Each number is 500 + 25 x the weight over its row's rms, rounded and kept within 0 to 999. Layers, rows and columns count from 0. Numbers have three digits each. The size before them is the row's rms in percent of the matrix's.

# layer 5 MLP down, 256x1024, rms 0.0443, rows 135-185, columns 896-1023
095:514484505445510494449430549504483493515505550521467521531468506476497561511465488477489552519492480523474533484506518454484504520531475480491508508488478474500488502526500506513494498495520523453526479503567522511475470489523512482525500491501440496519537493500487497482511518495506498506516483478507469455514522529493478513538499475485521516545535497444509502510496531519483499489508
100:471463482505539503470496488461457523526501481503536486516505487530465494531527488520484457497472459497521497500491481470498482537485516501504530484538461522493483525528415488521526486502481505496535491495515489515544483502477516519503503488493466418527484461524505494480567450499472510535525487536518541515507495498516504509504522512535498544482547491499477486507535537514467527543505
097:487441520536471482513459528527469529507508488522507529472514450483468487529499530520529483531519474502451480484497515494535504483459518517487535503517493516525517544463502499470567517505517514506465500513484494498505479458427544460486497472467455512487488517475485523511520546488521534461522502524473481519515516529541508502494458521491503506481471478528491512510453474466507456476480
097:476481459482519522484499497519470546549464499494556508498473505490488514514498527496468475497499455481495560471522524499499522513545506521483503500477526541501495486496536471492459492491532440493474504531475487476532504496479501509524442519514488502488484530515451504522525445511487511484471507509481509434481505496512502499501452487497475510517516504518543565498501505517502475509496
102:488511485480469488482507485446521465507520514517524533492506496491526512548500539549520537513479473466486509531462476486506486571477522540512489514494515447495510529503448503516490498486501541484464497508519505502486501486489491521531505525490487534486492496537544479543498505515530511533505485501501536469486510480523514508517491446532499471540547577504494469498508473502478482512508
099:511490491512479499507510524444553554470523500474507490511460543535490493525530533513499465494539468509498458509476505510518483506491454484474517498537520528478448555488485521500527541527472475521525476560480499517496496511499489487488483517517540463493533490588497475472508505503514483503490541491532521514522507502539500523508470534511507515495502490498511526516494483500512490495464
102:510518485520483468486481500471500526527512521472524506511478493519485481518480430479519490539493503478480479509494505487504497486529510468491501497469485472496431467487505510480488530510511500465538528515495491522477475493460498500516488477468477512495476498463478485511442481512517508502506525518468542510478502497449473549500515571517483499496487527485487476501522504497524533511503
104:449517433466507471522499502488511552524530501516480524478520522485529550446507528462486488494511476503499521485479525504521518452534528522489492536481550505522483508517511466497516474494458475534511507549528489508474476538463520482475492548507515477549504488515490529487471507543482515477502508494467467528517458489523534488499428522517521497539548490510484480507501454522470480523499
100:531474524534462544506506511484525520512524489543482568509502483534457471533504540516497503532514510520531490484492484504531540476512509545533514537552551494497477524508484499475491518493502482514425541511495530530487498505501500489539499516503466521499459502517525492523506525505517499523469465521534489469490491503495517535479532474485493517524550480501498527522466523488468496524496
103:502513547467505463478477541570548492491514503474523514482541536507529443488518535495491516488502482464531447515496531516524464497522479515534491552529487498501517513528521506465495512503499514479508455506509539514496540511514474457487456486468506500477505496526520450521437518490529478488498520464522476536488503504450505518503492488491463440521501497464486476495475493457514471502475
098:519496483514521517535500516509526513521515469523483490488493541522534506505472457498502513489530505500451501515462496494486526546470497503524440513496516481515489480530475486486547484531526496505485482493497529500484503469489483482482501492498536498527546490519500517515456465480504529543519490466477518533478488510502506482505507490447509502517488470477487506479562520515549471471482
097:464506453462533497507514519505498500490504498473522493474484517487465517478531451474505484510468513489517499536507451455516514546532428457461501499535472552501501504484470520525496534498461513529502482524479490534523492515511529480477498489518515523461494491453540497456495499551516531502484519545503461500462490509491501481533492485544510442476499470494479509504493424447484522555528
095:489508494502503527515504528479545492510490463481491507467500499474499521475509495522505512461526490486482493471459530489475451499477515551447528498516552486495516492508470491532455501513464489455493480514466479519498491483497483510468503486522492520497484468482529470454487529518496527481476502483479550496489518514534498528531519512470528496478528479518536494472490520498490501543478
100:467454506521507485510509499470511486503487557525462517505518502485488487484489502445495502499481516500475522525490460557470457496484494458515470485512539514513548509481509511497474490464456538485498521475479468483528465476538488520482521450477469510522503546464512482538480523476523504504491493466545505504523458528462517494487542512497489489523513494504501526516490501470504494474518
105:486531508512510489486524500491499498476489499487554520455496505466496506514452553479543523494518507488495489529503492553545502508500483503487510511546507526504496442525517497490502524476512472533505476500508507504514474494501543484548503503464503471506545519552482473485505535532512477470497518490525495535477517455492467466492486516520458479512517481494509506495513561522533452513467
100:453573508468497489513481477487507493484458508500528503506475484468499544504510571497472546489504559509457517502518479522531517489454498498497472511470456488517457510470503513485449495464511501500499487497527480477520507484529522452509498509517486513468477509541519493493488513505502534544511515502504514486514540501474537479532503485544465510526506496505503474485513545498514506516519
104:463496514501488505477510507505491502482508539463515466508499498524518490507505522489500509551520505526499494526520516544484520560512489496519479509483511495480484501511508509529454464482490494492480458497477491526493509527478506495489509509519480468485471512506551479490505532481511463552495518492454471483490515482467477507484491477519469460543502516517517440523473488478500526529474
099:515473505499549528479501508469527492516514526502411565531482499526524503473480544498505497518508468470479476517485526493459535476577523513501472487496489462486479527505463525487495469501510466481531530510493502508472480508506493505446542520487522489495497538503543493535528491440511496492493522518520525537531479481532491505588506474480498519490474513471475462490483518488499502527553
100:509531530561463500487499525478489516489514537527463526505501507484532514523542501485491532486481505488507438508491497532475469453478498499514517511519487472507544501492507503481486509544515489453493516530506488489502474442475537460470509529523479501488518465463488491503508475499507534507511499515470515475525494564495519513514500484510494510453448520495455490520494530532498489501517
100:493452494485528473484466497496463510522465523557503479495445530484504499507448519484495505516493497523477503545518521539518524517525514460483522488499506458505452544483523487506491488520551468525490517486482507486506463513512527520466498512478489462417499473460532483513443470501544484506493536547515522507511543508483500515517484538485504506516529491496527477512483520438548483511526
102:529439469511473535479513505546482510464523515504470509486502535543517444488465537503493501489423480493490531478489524489528510511471508482519494520473502489461517522524477491537472522490478550489480519483465493461517503485487527560488486475481443512500508477466508475517489509488490480474525532496498496519503485474470518546454522496472526558501470506482519513514488454501478500512511
103:514537537510502496461459494474477468549540525521510488479508496462520540489496511491496542506502487517468527500520508530501493506513500515471474485456494483487435485442484523467513522477500520541484480449556494542514508484473544484505515480492507501456500529463495509464452516502515498499504502537498511526540478475472527478514496492494547461481481508503514480494531519469519476509517
101:508483477495552529493487511484499528512538477503466536516502516524529505477471495510468502516525488488514493521477484451513521513484459538515519498505481505475519490487465497463513475479491493496451548489501495537482506504527551528543456497537484510499502457508505526472502505496532464475493501520527460510516464515472517550503538516494476423467463483491524523516473436464470481537484
092:528492535495516507479510532494479530494505520517456475493482448466511517508485543522497465470548457491517500518545524499498496512443491463503500492519497518494540503525506460512563509531504504480480485492491468455488475523536511482536509513513477508511507540547478542539519478506518473533521521477503484543479490493484516449523522450498464510491487465448518483496500515499524449505499
103:498516552472497504510460488493472503505536515522500503500533524484504530524565511476538511476490511470537512523467439501519483521540470495478496547477477489477505496517453504528489507525569490502554506513501503484445505527496493511501522527481491502439490507499506495509498517526469511509499512518512513555517503485519506500518501486483530490518469506472488480492545538479496506473480
100:491483526527486495501480491471538454481544532462510465495489498462479525460495515538513519488488480480514478464479467441459506486464493471535503480481475454474510469491503491534485513463532500500520497547454514516525463450476510482527510558487526517508461468531525442483487511515480540503473514499511515515491500534454534508517494500484488466441514506531513476478502501516461487489483
101:537518473454475500478504452471510476480480485479519467520467491518526498492545525536517525474499482477507486502505505495528523514512520448494537490487515500473457553542553481514548510489496451501463499514471514471511486527485484483529534512517507474529524486527466501473522501499526507490515490529508497477514511467489554518517490520457495474510517458466508507495501464466488442524476
104:502523495516557519490469453507495441478494485488531479537500498496483482523518497508539502511487513491508521497520486463495501479504462528464460531539467516461482511462478496477462524521511481505548496499503506530487446524515510497515475493518541478482497464507493474470488524495488504472504506505467524518518478487504522452548514518549473468493500489513481520548500570529495504492510
099:512462510521490546521549478489471502516535511472549496505539492528548468476502535464484499527497506505471510498492477516481466473489488522468458519547465506426491506508489504499474468471487503468525456509515495558517424470456540491474514558499475524476503467500492475477539501480508459521520498499514553463490493532510503486471543506523464477497504499544499510506498505495503519533450
104:522481527475522508532511487546500512486525499492523505464467495518469482545439456467476532488524534510468535514470498511475468482526514474539495485534473549522502502466476525490555517507510536483495521515547506449511485504487493511501534451471447509517518497474509474496548544486529533465470523501511521522500492503500482492508494512512522520473497481471500502473524520562472508476522
098:479481485517492492504527501476469484439510497483511558473518544539494469527464493485473482496432512487532534487431483503505474530523500492544478509485483505528490522491545525466487487510493502476502503519505531489542530473532494518507452503499456497468504499517502497472506495462474480512501505494553484501437480504495533483473526530486485508484463491516526496497478466456470479515523
100:499506445479538525497523494518500529515520469525472497529526498490512482501512525481483495498484506509510548473516482460499482476430510500464497493503554511482472501524504470485518485484470507486472514485495505543488520493502515454516494509478524425510521481469515504533542502496484468530491495464493505570524501516525505543492487486542440542497528529491524483546516468492529507461440
099:481498510497531511514523461531496501505485558505503510500471480521517497498474508513492476526515508435520527514467517527486520492495521515486492495548472490506453473539473518466508509499528479523487475471551479496513521512494489508487482495506498485529511490502498485509513514496469502466468508485525567463518480451504451497558502529521488467506533509493484515497471516535461527494505
101:529518478537505460459485510491500536524513528522551474474522494445559470521476523533519500506528538482482470522521531484527521502477487502496515512527489494510481461495525483491465543501537489494504522535463545459481510443470545494515487470500500527465515482494484468534513520524503488461518455478527498472495519499461493506521499496519490490504512498537480505455503542504558470517491
093:509538489519515471523524523522487540485468504481489508505472525493512485470509530534503503499510453554458484497481503542490500494416490530492549448513518514457511512529521461503523497486448537492492529528484485505504526513510484496481474527480552488480514549510493495513532497518526494550473499496482452491500498467479529528466503501480502506493504499487486473480513490491462487473511
101:506526475518484508525486461489527496520471497495514427534506504512507498506512492506501515507505453508486508474477522500499485519458487527492487501485516471507490496483499513516503481524528504463547477489529489528499474534508499534536485478501465470559516517515499478483483488505501492516465506509472484531511482503542554520547502509493493558515474534514528509504477547506510471501489
098:504472541487487514495504514508538541537485465519477480460517522491474560535451529501521489501503463535529509502454492497481472470454485516448484463537508534531497481551489544468536457467500461502513488509462495548539523504513487496509477490489495500469521497513504483477487502497497494453467476478493473521491456464568497465484463499515504478513481518504516494475524496486493456521510
107:516491498544515471506480504513527486501518532492503508531541484507526469470488509531525514510483493491550514484530508526461520516492464515462488505537504519515547481553488483470454470492503486450508475498495488502500500449504505487487488495438504498506536496516505475499509478499496535474509500513493470492525488513491522499517493489502500519470481517480512491446500474487482480501514
099:506464502502536502488496467502534506513483478505522478514482506508491511519489517529487504520500489520477481514502489479469463498521488507496511546517495494480514517495521501529460504440473520489492500540491532479498480536522505501490515447501482553481488517480525510497549558520469493481493494525482496518519500531492507503515518512541475521558486474521514500535484496444482491489477
103:509481553538466526455493510482522499536458543451492528480514541473507461497478516464510505514517505512521498475498477488490500482524494537498547562512530529541475510490449493481505512541505447518541479480504495481496503517521528509489508494514506504513487553472515499522474507512477489473500503448473476477508478527497537452527483532494505522484523522524467518509539502538531512497496
098:527471500478522516507535563520492488538476495534524511504491500495524515474443494540507511462508526489513534499486482472506487548451475509493506476470511521549485501460472486514502479516478498514452503483496508479501471537485518528490521527470552525500513528479463510467496508518486542527468510527479505503466520527524489463525527489503485474517462499482479502522532499487470504477502
098:537517474491487498493532521526485545519506516512538485488505470503544538492496469498477557453510546485490497480515545457502498521569537519507485450500512506522477496496480495507538523512526454494519485567546499515506513538484496506470551502481489500425484473522508485458462517536463500521528519488490521494497494505509505454470492476553522531514510520464542492489498550467513529518506
096:519522494505473464464488521505472524554494501510479548519487512455503454481546489510523474522512479487486480518514483483485491473478507492542563513494505527543444541511519487511548521507487504504492523505498494514519453463510536566444512523496503489488480531473498494517506503473442454520515544505491491491489519512522511556488529484476526466466536505529483495523526467525518512494497
099:521499554490520489500499517470480481532543544542452476497512512507501488482469479455519544468500491507532514512498527510556489530505491486429512483510502509474468477493500535510505523500478480475530475498459519489464487523472452473520498464507494477510482469503529514497535494511552465500486467514492474524536491503509520484558484483490493506528485483510477510498477478484515503495551
101:496505494487516509475453496489495460512482518465488540537543480513553502510514486503502506489488536531455488465471473517525504491483518519527518517493549497469525478495517516519466503508484508498501459474492487492502500505471499530488459535519500493527494480526526447526502483537461516539516531477494492535514525526530503520456485436548487552449574513473462483507493513506527493505495
096:480501502524476464485489502520496555524520483499508489493462520474515543513466509520493501505477518503516494505502530496491491529499533501539503531525465496519505497467523553500512494503520469518524478500539514477506525463508512518473531495465488498509496496476522543476471522494518505486503478495484518479488511555514467547500489496533513512518471475484472519506524484500517514538513
095:489497479479507531533464520543500490578500507490480519498536529491499487497528463495514452514470466539481526540537521495492489484518486496479482510523493525529509539518491487511484535484483506502540516507495513462481481494518547549467458549524504530504521529519479513486472469512520490514507524521559448519478485469479472489477533485537508478517491547488531488490478453473528505530506
097:508509533504493547502508530531492470499519534470510486524472483537499510503512523512513512472507464503498520510529463491506506497423505507432497482430520477544528541508454479511472526515499479463533451509534483561446449507497463509468478525507504435481454499527522555472478509538510508495508548511501503542476499506455502488484521490541498514504493491513499491515532498513499459501483
102:471490508492502509502476534520455531486524468484522476471495474505470485511522461462513507496508561546482493483503490503486546476538478516498545517484458530494515470474520484546549464505494506471494503502449517492451500499461534512477463490480477500491488522466435507503516482480499518483500448524491480477503470526498498494529512496500503473472446497508466515486509507492489514494492
104:490463524509532467499502533529522511490470555497539518528502506518547486489491505514522494470509491518457451459540475479513487555483501541464481519549512468495510525539513502523512502506466497501518506501494515448512532487487475495480515495526507531463506531519520508475453516515491470509451461474508455545549485500532526501478528491511492466479477542511510479521488477500484558473501
101:558487484494501518512516487504525483485497490498493522498485542530492489494482557501461493511481530508495485524486471491507534520525508480475513532499472482543525503460524478502495502490487515543507517487541489441491500498488519477488564500539515468483502475502506457508509561471512475513493494508478510465509513525495502533487485504492493490548459528498534510475490464512546491494485